Weights of a small GPT-style language model, trained from scratch on English Wikipedia: 13 layers, capped logits.
Each number is 128 + 24 x the weight over its row's rms, rounded and kept within 0 to 255. Layers, rows and columns count from 0. Numbers have three digits each. The size before them is the row's rms in percent of the matrix's.

# layer 9 MLP down (transposed), 1280x320, rms 0.106, rows 458-564, columns 256-319
095:120135113147119113128087134126169128113161149123148109119109129124126166127123079096121155126149122134162172131128129142108075137145154089125129093142156143129125127159124113108101146119089128
103:117106109129098146097165125087125100116173117108145135130111129132125148168083156159135100141116149177095089133141171113127111154143099200090138159152170125142130090128070143142138115095101125
096:144137098116103155141136161123119134160113111076121088168128135104106145087133141129156145158127113047116151182146096075129129114126158126104122164136115116097107141137122165108122145096177108
103:157128154107133148115104137094101149124107152127143120116152140132141134097126090155112130157102141119158157169109086159153161118151125135129153123138156111166122102138131125112086122108134111
098:121168114162103142102099140135123166180131135104129148139147104123076115116160122131136148152121117117121139140095103145135086133091148096147139123105148139095148120173075113142143136136117135
088:089128142165092107143169150150131146119113097112146143129135118125149117188118090137115130096088131166137138105192101170129110133130145132135169111154134118106132120139137159145130115149119129
105:099104102115153148138126153137142114084080148141116136141094172071136109141143104116108128158167132146102125141143103153157107086142105106140086162153168115141095084110155104150149141160139177
094:165125139137160139098105178107140135123168132109145136155137097085139106114124138176161143100124121132150196172119086070155091101140127154078146089146154135167129124167115150121142107125103122
097:162172142099139155070112105126105101123158143127122171124122171146142128138106175134112152131099113086062137130138161125132110173139128118131118088128109133159116155110106080094135134120129124
105:134135129103123174080181128135115163112121125116138132131114095123107135147135120081134133135124115145118104182139179091130156177125143114141127119128095126121133110159080132142122122149104143
108:099127127113177162146115136119168122158135132124134137123131104146115141126076105128140163121092111153122138142098152137143145164144118129140133133116100150124128151102150163170114138126142196
110:129104100117154126126134161119138091147130116115114119112116154120142136116106128165142123117117126152142119160117148144135137105140142115093175153135157078123187115163120118114101161136148111
100:103143147130162141158142138095149133108167141070110112158125069131147106144074117117117165148168097124150123138112097141122164118120166125134124129181121149146127113116150156133105092118115133
103:102127165120085166101136106099135123132129150148137117134134133080107142151110153142112103102128134156145133094110106093076135135108165107086133104101142140095157104160102119160121105141100151
101:083130157157131099143138176142145111129108134174113083151144128150091129112122099099106162100128108135113095143151137161121166130165146111133104142158140106139109148073128137132127123132093108
109:101156138119130133129147094132097131125149143133106126119145164142120142135122107130131145115129093106121120124138147132113141135144104171162102103123138147111119106122164125143140150126131139
098:097122160111177156126179129127167135162126147180130137130131115071157145091157133166148184143176127110127098134138144136116116086121129155137124124149150149114108106171114116130103146144159153
102:090142113095103082096106103111076103147119121130137118111149134108094123151106096118118135107115145129149102132132120120090138114142152105152142109138099151100124107155073135133110142139127115
095:084145111158141139110123090133107136133089083077106146158090117115143132111148136149102128118086140096145163106105150105119178112121109129151073123129125141142125132116143115120110159129136150
092:135170144123139142110117128094130127125133100092122153143112124112107149121123149148123150101113140190191156133151149116131119100165148160085107091102128128135114131116111155135126116120140104
107:110141133127144125103125099080172115135146107163098134105133115116172144149109137131124105142187155132127160130155142088116130127088117161115128133136167165132134130148127117121134112108170142
094:124137174141136085154121132114131173086135115143094106123105171122135159151162127128101065128078072116152146109109130085146161154135124148111080094139139132122105166126131129118106118132113104
086:129128153091131158128085162120124126128098147106131093139157142139148168114165108131093125120114097138108110100109112130103102095118149118120160130111114073146173097132106122140137146111123102
113:124121155146109163139127157160109105146114123135117118141132097102103145132155099148090157119139150139151120147102074131152114148123098139147140156152087145115156113101071131133144163139147129
093:110098147104160118108179134117101144095123150159140128145152111107149117081128121124164121080130132105173130164064091128126104111144100147115155118125138122145142099128169160183140119114138157
105:096134171164138136182117114169109081130146141103097134131125157164145127147076140150107152111120111175142122166108115152128148178122125120137166097152140131091128136137099105146101152142135118
092:122150090147165142131088085155169159122166131131139134126135110097141123138116171175121178119109151160146108133104132128124142117112124090084085091121152131148147105147106138162085168131138109
095:132128149111119135109116099136126093092126132125149131133157109171159087115148099129102108112140158129097088158126137134150164142136143104160138114132163145156126121142146080139157110106111160
091:109134105124113113154123147103139150149162147096079093200125098134150122121081130125105126152105156107176147134122094142094145107145168117139114104165100117094134103127115101165160136113095163
108:179140118145151170133090159136090145092139131105124122193105080071147164142113137106107102149131128131162138101121143133132099142161123110106124134142131105116082158096151150133146099149116126
082:116127113099084079100129184168150113108119100126108105099125091109115143166116116099142104119133108139124123132113125138135149098162110114098091122151121139106129114140084188117148140115106116
095:130133116089124144105143129121155159135116155159135110108153107145136136090107102164173142133161143106109118128145096140124104101142126160120083107107069152159118142082128151107083083133124143
102:151142126130137112092111113095162123139127072112152170135158095153131135134092160152084139141119151147140111158107120158126122127148117116133089080155108142125143147117088149157132147145108126
102:139145112126153138133117123154089133149169110120162151159116120127118169131137145155107093153133169135163162104131108151126125089117175109100105103099160144107144123132107157148114139120113089
098:143164108132108133115128090125084117144154144086126157159127080114149139114123149070107129167105142115139110110123147119083093108107119156139149162133110168157133138135106130140139121136160142
092:122087129130136147103151136101088115098140106127110100102112112140129131116127145124114126156096171139130117147147130128138118188113153143113127117136134131133139108154100086155153166118146116
089:102162101130142121124134103165156138156136138139102102152095100133128121161103137144182151122145116132133136135113099135112216152122101167146105124143147201136127180120162085161138114140150179
105:174167147107146131097155121153141138120135146114153165073141110100126117166084153151117193082136116155138105132112136140157110139095147092120106147127156123128147145136078140157097169176115145
095:140125163107186165085078113138113137181071128092162107139140091108115099162128127147114152124136117096163103091163161153126114113116112082140099135111148137149100143161139130117130091146121137
101:125115099124107141178143153136132108091180152157146134140132148153134114126118120107082139139160154133140126169142189108147088150128081168118102129093118131165108115161135139143112140141139136
101:124149114094144139179109140118116111118111110140090127156092163144136156138140124114151107168135152090098156112108096135130126156136078144084133170132138098141090087117131132125161117140094128
094:148160138143124133084148074095140093136094104119116130139132135224149114155134113134118108139121153148121120106168116116101109126151073133122133103134118123166107139110167094109108172128135135
097:123086117140158100118147140129134168124117146072108142147118139120143136173111102133126132153134139125113152124142149099124129140110120136115130154111139133138107119098159120110132110103143126
091:145143116092143147103128141127123153202107110131130125150137114093129106129087081151131118115126069141139128125114107148173066136086129183071189125144124152151135098149142135114134115117087148
098:131136156155135126146164120121121166156152134181099152192191140107100111122135125089108171150110113132150115121116152164116142113166138143149104149122082120121116124094134091147149153091162110
096:111116102136087129124171115132105076125131144105122129120136111086142127130132090120176111091100084131077148145146108165142110145167105113148163084143154123095075126170182124121112141154146135
095:135123104127127088111120106113163184119124114112140096139139109115170089097099145153146128133124141126148119135159146133143108139135158110095169116140113133115137094163134114153136109132136107
108:121120130140106098137140133152128165115137106093117129160177146070108138143084123104111156110174140169090117182098177191128150140131123123150077109133152120157102149079195121103155172128099109
094:154117085114117095142160090127121134108138111129128118121157151152119113128154144160157163127124126115080078113111122150138159113099109156114131155157145137097134123135148138144127152122131094
108:133155129132122128102101129133103114137124134165125130120098135177112137132153155085132124152137103159119096142127129140126162108125111106110119118140182153119136133178114112149140136126125107
097:124078127139085143101100122139154119144118140094122152170123125155109099122100150180151181105117138154087123129149137139121130122126094149101099102114163124151122132111143103124192120133125123
100:157122121139105104153135149116132127082123135137129154114120154079131109141121152106121110101167145132153105183175114107128117129130129091128154133089136176154122116093099122138155100205123127
096:155136100175174085144128119132107151144112095078097108141129128109122080143127161143133096131157138127145192105128142146106138099137117113107143111121128152152145141153118148113073142136141154
102:117136122140156155105136110132128102127158080123134135130139111097152157180163134102130127135130101141108156132117121119106147102172159168147109109105177080083181159121133112122117151123178094
091:119117101142146125117123118130124126129132146126123094185142119141107118079144141103151127175101131154147130096197130140167172148131111105122150160126141124159100112129144155102145130137147091
101:109123143118161143157115169125113138106127151085144185154127102121150076143106071137118136130136110133173128120109124169139128101125137111133159093156124151141135144111144105141126154117107119
097:157141144101097166122156137145139137064121140163105101186136128135129116143124110093162114187116086145111137142138119149143117118096120105129126118134110134137082160143152142095075147124154187
093:161154125144120108130118095158133114123145098107137143149100100124145118184080086112152104120079093107125144099143111104111122163135124155110131090139138136139161135148103153152102158096170139
095:064130102138114114156118117126143116176083102136112115148126125111111138145106129111164134099114094158151153110141136153125113122150148130116165118158103140148098203132144141129105157137115098
103:097154119158079149103135127152140136106126169108147081135114161081140116142125118167145094125143110090110112114136090112113120103142149113132128153132130087123096115123144137130143168138115184
103:113109134121102097110141143142096114121122144162169131133133147135127108135153138171116158100116163079152123127142132173144116167124115100157126110085121108123088135118146141103106119148156111
099:109103094128170111151128147115130124108128115129157082174121150108132135151137095121127137122182129119122106121164154105147130134106162122177091163140110121139087161122126124118148093156135167
099:115144160157132130126093120180164173155129131097130127161129154136131162098116126118119140116175134137135123128130108160109131159153117134087148098144160149118127095099117173119128061113092131
095:148117110102111149116147136128163069163139154150154104112132128095146161114164117115169182168108117102138084124089101143121116102120122148114103114132173143145136099114112132151116183137127134
088:095110143127158157109097149170145091111136130132126122093135148143111128131100137116163110138136162150187130138120107099122127115149188110127130118085111113099147148157142145173107114153123092
092:110111131095115126127113139151172137112090115168104145122113142111133144146159118151161100093101158120138120168117065114131110112124159141124138095185085111125128119138097094115146103114073141
097:132145135133151146120135109133128155107160132117176120086149150171166129023127086097147117144120118149148118097094127148123132097104127123150145129163140134133132149142160131169137128089120090
093:137149136165131135122140161141143147105137160168137122100156154142139116135121124136131106093133120116093112130127151090117129138085181148094131101174147131138158114114148123155114119134154120
114:142147129104081141112136137100147134148123132161144095134079118126145136131096122116141127148141118098154101143145127125129147132141127156122111089143102107100135139121153118139135134157132121
104:113144138124129142146112130145137143123146125186147153130138117095115177135103143127137120147136162115142105163147120082150125097107118165103080151185145129110140095125124094137166140147138111
100:126097091136130124117144095167151130110122083098123138109119096103117178127092131127142132144190122162095115145148097142118115116118152109119104115080140108107142150101095114088140147202130102
105:156133152126120106115149132152126105083123150113112154166151152097130071160121173132145136112128159182143136171152147134146115106137166112101104103146126148154084127118126164141109129169087125
087:137106135149127140144089135124168101128172143121100147120169078117132129108118124146108163125146150101113090141068109130139112158102110186096125160158119155112168125110154131181127072091100148
101:161129116156124117116132132110116119098145114127126093118122183159117146108124108124114105210098096133153154114147143145129161109176141145103146146116215159094145164129114093141091086150158120
099:087109144149145121113160135068110104170110150145132111140173170128129102100127101139139109122133114145130101129116129146154122139095125104129155160136089121121097091118143134165146109153126146
098:103108142123128085126145110152147086143128084127071136106145141176101102094150115162130127118166160127122110150147146145096176115099124115097118175111086110063144133134100181161112147148151132
121:135134144151158135133097148063112158142109157159111124074146094141169127117116119157105131125124161114128156176095107115159104134080141142125097141134128137077116127140122130100120155108149122
104:117127113137143151136140157119118124140164160148129136124145127125124152120094115169153122108156190065179118157147120119159172132150139133133144127111138130083147126114166115135162136131127110
099:108133139143128109153121116105130141139174123139051100147147139087139119097099134140156167161148110126173149134192153108146148116141107144128126124125113161170128105164092093143142134134111125
098:123163103095114129140132101109125124133122139125135162078137131108069125126152155142181118121096143128131110183098102129116116157113118148101165085168117088094133123081156132136137155129188167
098:163156103160072152144128129109146120124138122131115125124140125138145141132171095157090128158151134117165133117119131084166143106129142133104138158175148161126141104117120130152126122171154101
092:096124133129095107135142120161171132111181129148161127143162141127119093119151169106114186133099133124117144188106080153086102147113120116140146146121091115082123079133149128050122112140103108
110:151127112117144138163116110123118078170146124149106135129126099146097177107084104136129114134155162155128122108154150134113129096151105116108100136162135140155156140133129116086163136081108126
096:118142155103141135125143140089115132150173125144107100148129181112180113120128131129140145106128172125143156162145127126141146119140126069143083089135144141082116133135109132117142117100166117
102:147106108140174124126140132154059148117107123081134105081103180149147116133129128133137145127133156102131161136145147138103152144120148157113165128083140120133158139121144189131133139123110086
091:113143146134137190078147116119148114130136141066135162108101132115111149085125143150149103131139124094125098133132137137103131058170109114165099174150169139100108143089131143125142123140159140
090:112141089140136111131106068080108088103106137126103094181159135146132126092102120116131165152132109122167112142148137113128118106154119130102099142151145133130092116125109117130135126129114162
102:118110109160149102099106116128099118096145109141127117150156123134142096170120101118113134121129140112103128134149103139113150121091070056166099161121131151108131159087102154117176147146145144
094:148130123102155174087136128095148128107169139139123116076152111141153124098162108122113140146125097171172121133133154131092176084156142116117150091113146111169112149131113123115167143135167101
098:135132162111150094151123177123134144104155116098110124123140119143117127091147073107107118127114153116099128142100097140143167153154143115159092110121164135130097145142098138098134137129173144
115:140146093132110116142105112143085130128106148164104122128134115112147081134164140137150139140161105164070096118138094163114133120136098132112152112136130140096139130127120125173138117129122163
104:099104170113122145140142145191176142099135129136098166133126150096131137123114095097105177126191116136124086170127128162125120141101096142084144170153161128137142127147095145138086126122173125
104:141139128114124151127143142107109120154090124109166170150140139157131139153132132152140166121084147116129159153143087125168150142141108170150137169111115160146169133117123107140100112134096134
095:113137089110129109158127148155090133161078128095139145130126105100090145182178135105132096144120110176127107162166125124136129176079162157108139150170142133068137138159155123105149143103133134
119:144130113189081135115144124100082163129136082125161126139125152141171147154168125120130105114106144150143105114140161108144125156131152089163142146144089138122112132161109139187113087161090116
100:113144094122134110097104149109127156088118128135158157144128137102141132130127081159138194131132066080130146124142137118114130119125114106107117159120104138142134104158150086131130102148122124
095:146107120120148149141127077129129134109134121121093144151129115097122138153138132092108148132165146185116101110104184136119146144155189126119117111146109113108107126149108136144129144072091154
103:122142128100153135111133116082103130139129162133081137152134154142136109127141123147121120166150135086091193114106126147140161127133132118101108112117176137151131161100122077091096124103128109
109:094110118120119146137115146169143180090128137137176122124133119114112128150112145125072124074132134171150116108141152138124138123131107120148144101073125146110102111130096090141151129120111112
086:136126098135105124120114098110138110128111190106124111088089124136095169123163088141116128137160108105092137132180148071141169132077128154109146092172162126127185130142139080117110127100095163
115:141110057126105142155170120147122116106131127117146133142151108089133161147104128087140179166152106149098133125145136141135144123114155116124137114093134128145135110147138132142119123122153150
098:100161131144150201130116136127134131142095118113111120115154114104143119151180108143158178117142149091123141164129109087100078121148114088150078146129122101168108150132087107122139141156180113
102:129113097129155140158117138095147117134147138118104118126154122124126161111109146157167126108126160143128100143099132155088092125139067126165156130143088120136135114114126135145163100117101136
113:144120112117143089133138160124132157137105151118143159139121172093131125134112150114146144144162119135177140099119081133105124104168156116118163139130147132105089115103127130135099137149115085
105:121135097125124111132112150136112126166105128134099175131148128110125157143111121131147155117090108102162155097112087132138140122130114139166120106145155125107146131126119092107122138137115046
098:166146143137119112166154144137141099126096124130111135107124110137115125088137124151122087108119119130123156145109135153170139138120116117176099150165137084124104114111139141103143146123135128
104:169096145163152099126150108126166146106146120115148127081117127140168146121128173098121128155131133130146138129126134095123184122129117142091127142161142149095145104127088100129092176115132175
# layer 9 MLP up, 1280x320, rms 0.109, rows 459-565, columns 256-319
102:136156164130151130110160125161109111089141108124078147133102139121066110154116138136140076151107170117136130110129170135103108099132158122131126104121123130154133103097122161106148106112144103
095:113136095114113127145157113127159129100112120162178088092075126130113105152167122147160118155098110182134135098122136136135107120110166089152157087160126187162181132162146131126126154123117119
099:138103145146109133078128132123169151131142122141129090145094103153165133100175163124114142080144068098106124134147193146147105123109129125142166131130094145144119159131145114148127144146149107
099:083127121149123120151138139107138149158138138147124139138096137112125101123085118132155151106153144128130112131141093118125102151109113161153110147125162133118105134114139116135104120147090159
099:157148098116164108140076114124120132126155156135109164099127150067094105122140122134164135103136115118081131115124101094106132123106135166097094143114123136099124112154103104099116152095134123
091:146137120113149098135119137136119146103102095156117121124132143156109142124164114081146154136140110165101148100141135134151165100109149133125145138130118148126129163170145154148166093130124150
102:108163134137144136127131151109069131098131142109122094104103176114088142116142117116100151124125138128099151104133126114119144153154097131137115101156112122095141157136124109115150158127101161
097:116123135103065127121119169161149151096113142116136115162139157180111132123122124148120147126109091087129148136123128091121102156135103133095127113157149080124143131119151085125101122103099106
102:114152107144118131149128133104130171125119159116125118126156116110124072126088121094139137085127125084143110125106108149135075104099082121137150166122118120126125187177097139104072128148134141
104:116115162109153143129173148133127130119163093115141144107077126071164174124157135134139133078144094114128081053158148138132144120100112125143120122141084155111117158136158104137112117142125119
105:161118104155149145104143149166144091131127084130108118117090140128136155098168124129083140128120122120147108144062138100117058100115120079069109157127151170146190089155116170102103057158149139
093:158118147106122165116117104085188123114140121131165121116081093087115117103146101141179080149158132177113103127151131145122119157145165181176119132146142104124128131154098159114095157105146136
104:128097120159147159138116135139120137153160141148130133159160157135142125133130083133145123158158136124163124119099168164082133107086127110162087114151117156100119109118124118147132170126162152
098:116141134156149122161135180149154065178138138125094129148123147151155166091132093170094111130157104120126142130112155134138128126141123164123129092131147088143092178079122129087154124114140108
105:146123143147133116151091145134170144136166121113109156147171090123091129099087134102135143163139111154163145154095123108109138106148107109139147105114101174112152113146117103158172119120164130
099:161130090118113101115104116125105116106136076136105107147140166125141093116107170107097143150171147169141108166133121174142137120116101170138126115150149150122136144113137124110093106111117099
099:125125132130144120139140134128133131089105105138141156143137151141132154092120143104100098135155150087110124120139166115120105125113169133107114106080113108152132106109069105128082087153095133
089:155138166156114121101188179136102123141136122158178138131133153126090123132158121106113125121132158090125068084103099156099146159135111165064142100110107149078149125116165130136113099114116117
102:080087107139146144119124144157116149133097143140098065123147134134108131143162133120153108138154098108081104135108146143099137145112104102136146127175124130133146100186197084094127126116131130
094:157134104142107152133161110115128163092139163126115109138125170155119119130094099127154106133122117141154116135138070167181110117106126111088089140088088096177115126108078117156115124119129109
087:131142123164175137137136123166135118138144150072113133088160088079080119121132076106178135167164169098130134147157103111112117141096123116136113097136142077121114161115103133089099107108113111
100:145149153130097133136095104114155124125124125101108149111126158159102127103112168143176134139127127161139085107124103114150113094110105160154100117155097124096104133148179126151135137127138154
105:158118115120111059136155078164128089099140120133163122126114133129136169121181125145093117119156153138122134087113080108136103123135138128121139110151119120111140144129061137114109144146098101
093:094163128116156143142136174103134132119155120161132142123109133140128129131094123099126116098149090136091104136176138140115126165165149110136088111097139146148126203107125148111088163134128118
100:113149098152108097127118133094137162107105155126137186124090065123173087085146103136146131149116144157125139170119131137088128130154121135118108145119142082144157051168159143133098157109115095
100:115124141111059115128109191139106124125149114126106120126101125134123151104147138126174106121127138110151130151152142137169098125166150100124125158124125107159153130126113099148133107148099125
094:155132108102137126122140102151105142155108136105149120114119108113109163159153162118155120134123125107149172105112108108113104092134130164134150147144148103142138143145129149100136119120122145
092:084121141131119111090115112142130168128126121149148125126155182158105139144117101149144126093143080128115131119104090150146107125115157123078147141110129091121133120129125110163103128139133122
110:133122127118142133122113116146131128139110173166142191129106128133131146114131144129122126145126140129151137091138119115152121160132105129151131126169101122127122135122143139095110125076116088
102:122102152119189175158129104109125140106128135135122106111126136150143116098122155133138127124186122088126105129118120117107087159098108174187167110143113122152122120144150079137121109104117128
092:136133104113107128165105209130077125140087148128174154115116128094170091124102123081148129127088107139133154148127147105110124151119129137105148108152198081145151171143137128126166148123134144
096:160115140133125131069115142091128132145144125116108126143130162104112133122118122169159116121185152161160080119092138133097127163142150096126148157114123119158154172098134166135125103117062140
098:112115149131102106119148087079131130126161098140102107128158129144114147087148127121092137148146142100128096090130198133104146131117134157129158147168118109149112200158114117106151114146134128
091:151106154145124181149174146130146124120143177101095120166130153094133150144109102117118150157120084109169130122140118123118135100117107134142130113138088086141143137149085117159119130125180107
098:152076147124120125126158150153102139137164180111139083132145124107103090123140130114176125128128105165162093113112169118103074094125139102135135147112124125126162134139169093116130129116142155
111:124120144164085114117101130133117101130103132130155127119137101099131134145184116080126109142108133128124129099108102089141115093130141164130158124099106075126132095145099137153181137121117105
105:177134175131152141154158123116115124132152106070120115167120183130134124173147129144118128102149113114168149154122076147075134134115133111100147108127099094122112131101114077108127134116170142
096:104113129101093105141101097161146153143109150108115130107110139151100119127162128108163113099075162117111170130102139139113128135105085131115135102116112084055108109125138123089120118135189084
095:159119162163146113121123130130130148136103095119098108120093144132115150112138086098125143156129141165094118082113114156121128122147133140103147141079158102134137124128156122119131133119130153
101:120180165118058128131136196137129104134095135118125128093153111105103138110128130098112118117124097097174161140134163123143112130103133129121117105121139093120109132152102133133108132135109112
101:137142158100120129127168137094151117092187173141141132122124177128117131143129093139147121139113107119122087146145117100112131069126115129130123140094144150133110119126128129140130106106128111
099:149152160111137135122121105125096137105121116098113095124081122154141139129129109113141132115154141081123146117066167119090144135131183129128109152147115117136123177159085134121103160103137144
099:113098138102098142116099147134124111088132112064080118140078091127146116188092118153121082159122131126129111080176099119128144117119111161163136151112102146120120146116096157159132130113064103
096:105132078174139124114152112158089074087137121092157139137119158126151127157132100120127141160118118123142142152125126149093113150104102072162135082137145123111129137131116150078137095153073153
098:125112158141111123136099166130120130130092117122146147089114105187155168093096127112155091094140129142155153125106129074157179094114161096114114172114147077153122126141075139122155136134108121
094:120142083149172118108130111079123148118146082110141117117135151089160164121153112133101132098081132166109132118108116122149142136131106148143151130099127138105152154124118143124147115100177110
098:108132185136142114108166134165088100066143112109118147110093124097126132146150118115123152093143096133081118140118136142118145139123140131126121070095125124154153171132139105179101194069106104
101:104124140125126094154066131101141160125151133120181119166108132115132139107132119093092108149158086135122154143110148082128080113147148072141152110081127144123116157159164150120141143152149126
108:142147107093130155145140083142162140118098128088115111139134133135141113169107096144122155082083129129160134101107131135115107143145146123151150127156099138112171136134128130130105126173121118
102:119153131099121124117084131160176144108138096163165112122143156106111159140126133098113121138120086114068133141064114136178110117169157139194162129108135136108117136159133123129122105173138111
095:172117130168130137130126102101101119124183093134105104181187139135184134188151135129112056135109126144138144140167152104143123159139105140155112149085111116141122127070148122117116130159174099
094:162101144161133098124141157125144103122146159106094111095160139104123142159140115122149097102139124120169105090110142173128169147108152128110148126119114129129148184137157103143104105142138137
096:128146142145141129157124116102148136125145133099150175109160116191116114081109142116107149134127129132128158137134091133108111163120165103128131172100128132148108164123115144118127117083139119
096:181179114122120165115072093128136098111124126121153143083134131119124152145106162126103141100151106113123120172117146135093106101147158130134111100108116165121161127098129107096128119160096127
092:113107075129173120116107094162120137088161135138139135136103099130110126126133134148120130112155097184128111128095158096109132158146123104133140124075164173133132113145138144109159115096099112
098:116126156089153117131158146132134141079124112072132114099159119075160143129155091137104129138139084180114142134105139180105119105117108121090158070111143089151119136103086138125087126117093115
098:092198117126117144139183125117118117157132152136119111192091182126104105145124100099086136150130122136131115117118122117127126104150201137131149149145132123108081148144142148143152140124184138
105:117159118142117098142120111109140120147104142118079113148129090133132123127141134162117090120128102098130141142144117113079212107116137142114130117124098081075100134141117161118142090121137158
096:152146131192092162131136116118176152128100155130119155150122118138136117138155108130120136158104145098170176100118119121098121121118133132138125137105131116147167141092093112115163080163113121
098:149048155124205139135164138095120151120093150120137125097153109086092126154132129148144089115103113092126131131128109129120149107115150146114140168126078142140159129139129122152126124114152122
095:117134077121105118108107132123090114140121136083135164173117142118099151120112119128095149144115115146102135135125118144121088133155113114108167119091113074114112133097132117101117150115114143
102:097106178163105107074097151126130142128201157073151118127081152119135115111117148118133118103158116094162102099151121129119169150086120152166119096109138154148114119118120124136081112086118120
093:150130124098107138122149091182135152110069113145158107107162176115138139120125126158110175093100092127111133155117151149102150109089154136151132111117149102103112145114117123102164080148193105
097:106132127092113122101146147096089153088105113125144147156124091149136098119149125157149113121153075148095115146115161133126098099085153186128159108151152124146099088121144113137162165121197174
093:133128124150156176137050131130134092121133113134113184161141139129112146155134118069187131163098163144089126118108160089125100150143167134118166146126117137132129117152101123093142172116112141
098:171130089138141111130130087082181118148103136126109151142150091131096113173118138110156106113107177146132115139167127081130125116093112128085111126147112093131118114158157109130113129120100120
102:148126101142146143170122126118119093122150144075138125085176097149094113137146135136124120111110151172112137096097137123144149109160130106134144149076106059142139114124119109129193162128113128
104:135100132125125133119124110128113172116102111156123204117127127095089152144129130128138119101192139131179080102125128079171135104142116149128146111173147171142125093126106118103134108114097112
122:171124128106138177148156167141129133164148180154105169127121125147081161128136107125152131125098128120156157119146117076184058085119131157144107163109119128175140093157147109143124135113093107
094:130128143147114138096140130134083124128133108169120080162123102142139132133151134158107118105133134129084166127171125096147124134128150096129145142124121132112141085141146126122170108130147153
105:126163130141132100156153176158130149071176170147139125132125162133163088118135127098122124164157158151140093087127088109168086140093089153139104151158124176095103075161131158110123114162110117
094:133147118099090129129114135142139141172110109130121139163121125114136142114094137152124100165102091137152139113133130158125107118145129101124085098148135101086144136068092145154118096127084136
105:087134076097179098115102135117133131130132153130131158156133122126111144087132176149139145131133121125184178142095126101169132115132089127115154120163127095141139100111156100092125130109112151
097:174141102142121121134122112139107148111151106112117097104119128121092086130130111132141112121144137094136099104122120128118134082167144127139105117139169110146124115125070159188137159113128145
096:125167139146156144124088105135095166168118134103110162116084120096147147133122119101087097113135117145143122136131107171156142145103142149146155159117117101150120110133121090114123101111107115
118:123144139162144122097083111098145145136125139131139115090134146148117167157143129119117134159104117107096105156113092095117123125109175113170120146110121139047120140098132119113144147126158165
099:103135142134119152116147090114179117125142200076141114126062141137138115130128153146134177109125141129100065101129150171129099155156140195125143115147132164112112142147133112095155116143093123
096:140161139109125115094139120159108081164077117117117148124101127146126132126138142159126145096138109172095135130069120112133063172149145105119135167128136054111095127106132160134150123136153106
097:093154117102120106139153135128095132146141125103135135152139128139128155142146102145084134150153113142138125106149107115162109117140128151156070148132126138131177113214140100124077115132120106
100:115113114126142144163127104120107107136105135167151093126125134168162134137167157099105145105093118163114140180122119128132141109130115141091113103133166127126163111122105154126174141158153089
092:126142124125119143124140120089126107138107119078177105123096173123120143084104149141110124098116211122153168151078123143106112133049126128121092135092130112110147103120097085128133142125157129
119:152127145129127155151149152134170096134148106149140133147173122134126132087104105122130105173154125115140140139112109154121118063116112131110175118167132116122136134177123131142110107136149108
102:124133092122089095130129062156139176141112108148133137108128122093138152079131142141100161173126136133127151090154149121144128107103148074123143131163147103096149092128079135127141105134116127
107:114111119130146167166115113134144136131173103113087098109085154127161121112127124116103136124151111152132090131126126114152139149133108188164097102120100072120119157092169105181152116089140140
083:154136127113114116145118141118151113129093105122147153090114103140087118125131121112119098141164136146158131128130103149145135098112136115128144104116134082155128124165164114106120115077126138
090:145113140146094123125122155139150101114146136115117157129143124145138079109131143160133107120107135119152130163120171126085114120101134041168124105130103108149140138111143123131114168120178100
094:124133137118169118135122100135141186149105099102117152122114134106131143120145154121100141110137127111158117106141122134128124126077150123138103133170081124110124139154156167105137111094097121
095:162103119113109150147114120161100104123079172124113131109110202128128092148085139112168122164096114165152132128166129141084112152103126105107108161159126129100168088156108148163089098127076176
093:149114171136154136117100092157119126130128127140139123098135182117137084095114113130076094108102145153104130106075142106142134108158111079090149096110129140128121122143123096084117122093120111
106:168108098092123106149161120107186147138150092148147163129130135127175116112188145145112150160131135131145144154113100151137119117135121142128158151098125149066117120110089113119146130125153135
107:063119103095143085091151114123149132107116095129131120092121100119157166122129120148117127163143158126150135164093108156126094180117150095134102129084144147135123109136134090123119142136185081
104:129091112134170141144069160129184117154106128137174174135138122131153119112125119129128120185100142102145150108156084110120114123136150154140125123150126083140089145111153114091135141073141156
108:119117177144107120080078089127141129118142114152135134117130116093119169035162103140135111138134161164139139141144118152148142140123126105138142096123145117128122193136137137167128099100191132
115:161132112167103151114145091127116132117152135109150138128128122134159142107145113106134102110176108107122123132157140126153173141139131106117106149156109116130158134173171126152121111087114132
099:123129105139157123153148111105174096116108088139106109109113098157142108135074112078173095117122127126118111098114102121130114110115139139114095101135148161135139151132138158137121128109132139
102:115117149109154184127140134090106100145136099079134155136116103136100153105138141108126124149153128081142138098142094129128142113146103104149146131120120121104113123124107141100137135123145100
101:135174121089161120113158091177166138135077079138129119131125124125123158111109128107136133132123131113155131085151141121118117107110149138123134113109089139136171136129118124098144173140103126
099:148093186137094114134141180126091145137145131101159169156121097143185113121081116122097103117100108112110092149078121140066144102166146104138157090163130118173146167149132142143135102129137085
094:111101170094172097136092164143150104137179109178149170168142116129188185134087138101164091089131138106124107118106124132143108097159148126151143149116133154123120135133118143098124145128131138
102:102159127155107100152101140135104135131113107153125112049126088114150133130138100121129137151119117120124117095089076106104121134093130139119113132143126080183129133157139154134122092103138154
100:124123107133133156121123102124104107127122147136150129164118118105154125121108117066117149121080150109148131096127084185115124140131145113146137129143123123053117083143133106105174150120122118
098:133136163149122112105125150151086104139126071114125141108116107159113116147127114136178116147142117139118152153086163105126118120145125150124167099104150100120165126110086116130125187146129131
118:108146084125123107097120131120154135149130142138130154114118109162135114097100081093129152137194127134144119136149057118141107120097137120148155153094147106176120115116158108112137115091085077
099:134156147140158192141140113111085119117141138112130073128155108136101118139179099164123146133155114127120096118144133150128069155156171119115112135128135097120146143124117154138109174101131157
099:116143073155110082117125117083130159124101087157148174097139135117106153145112118139125118105102127140130113095115113109105121142117096108123155169111174145141133123157124155160152141112127116
109:110118128108105110206106152116152140113158126123151133108149166140154125121106125120080137082123138136130100139148121091123120169113147178067130114118125131128112108138086104116145124113134146
098:137124127170133128131138112146113139124108092153147145147134103136138137149123094141080157157149156142098107122123103127142124118125114142140107129094124144149173129143071138097119085106146097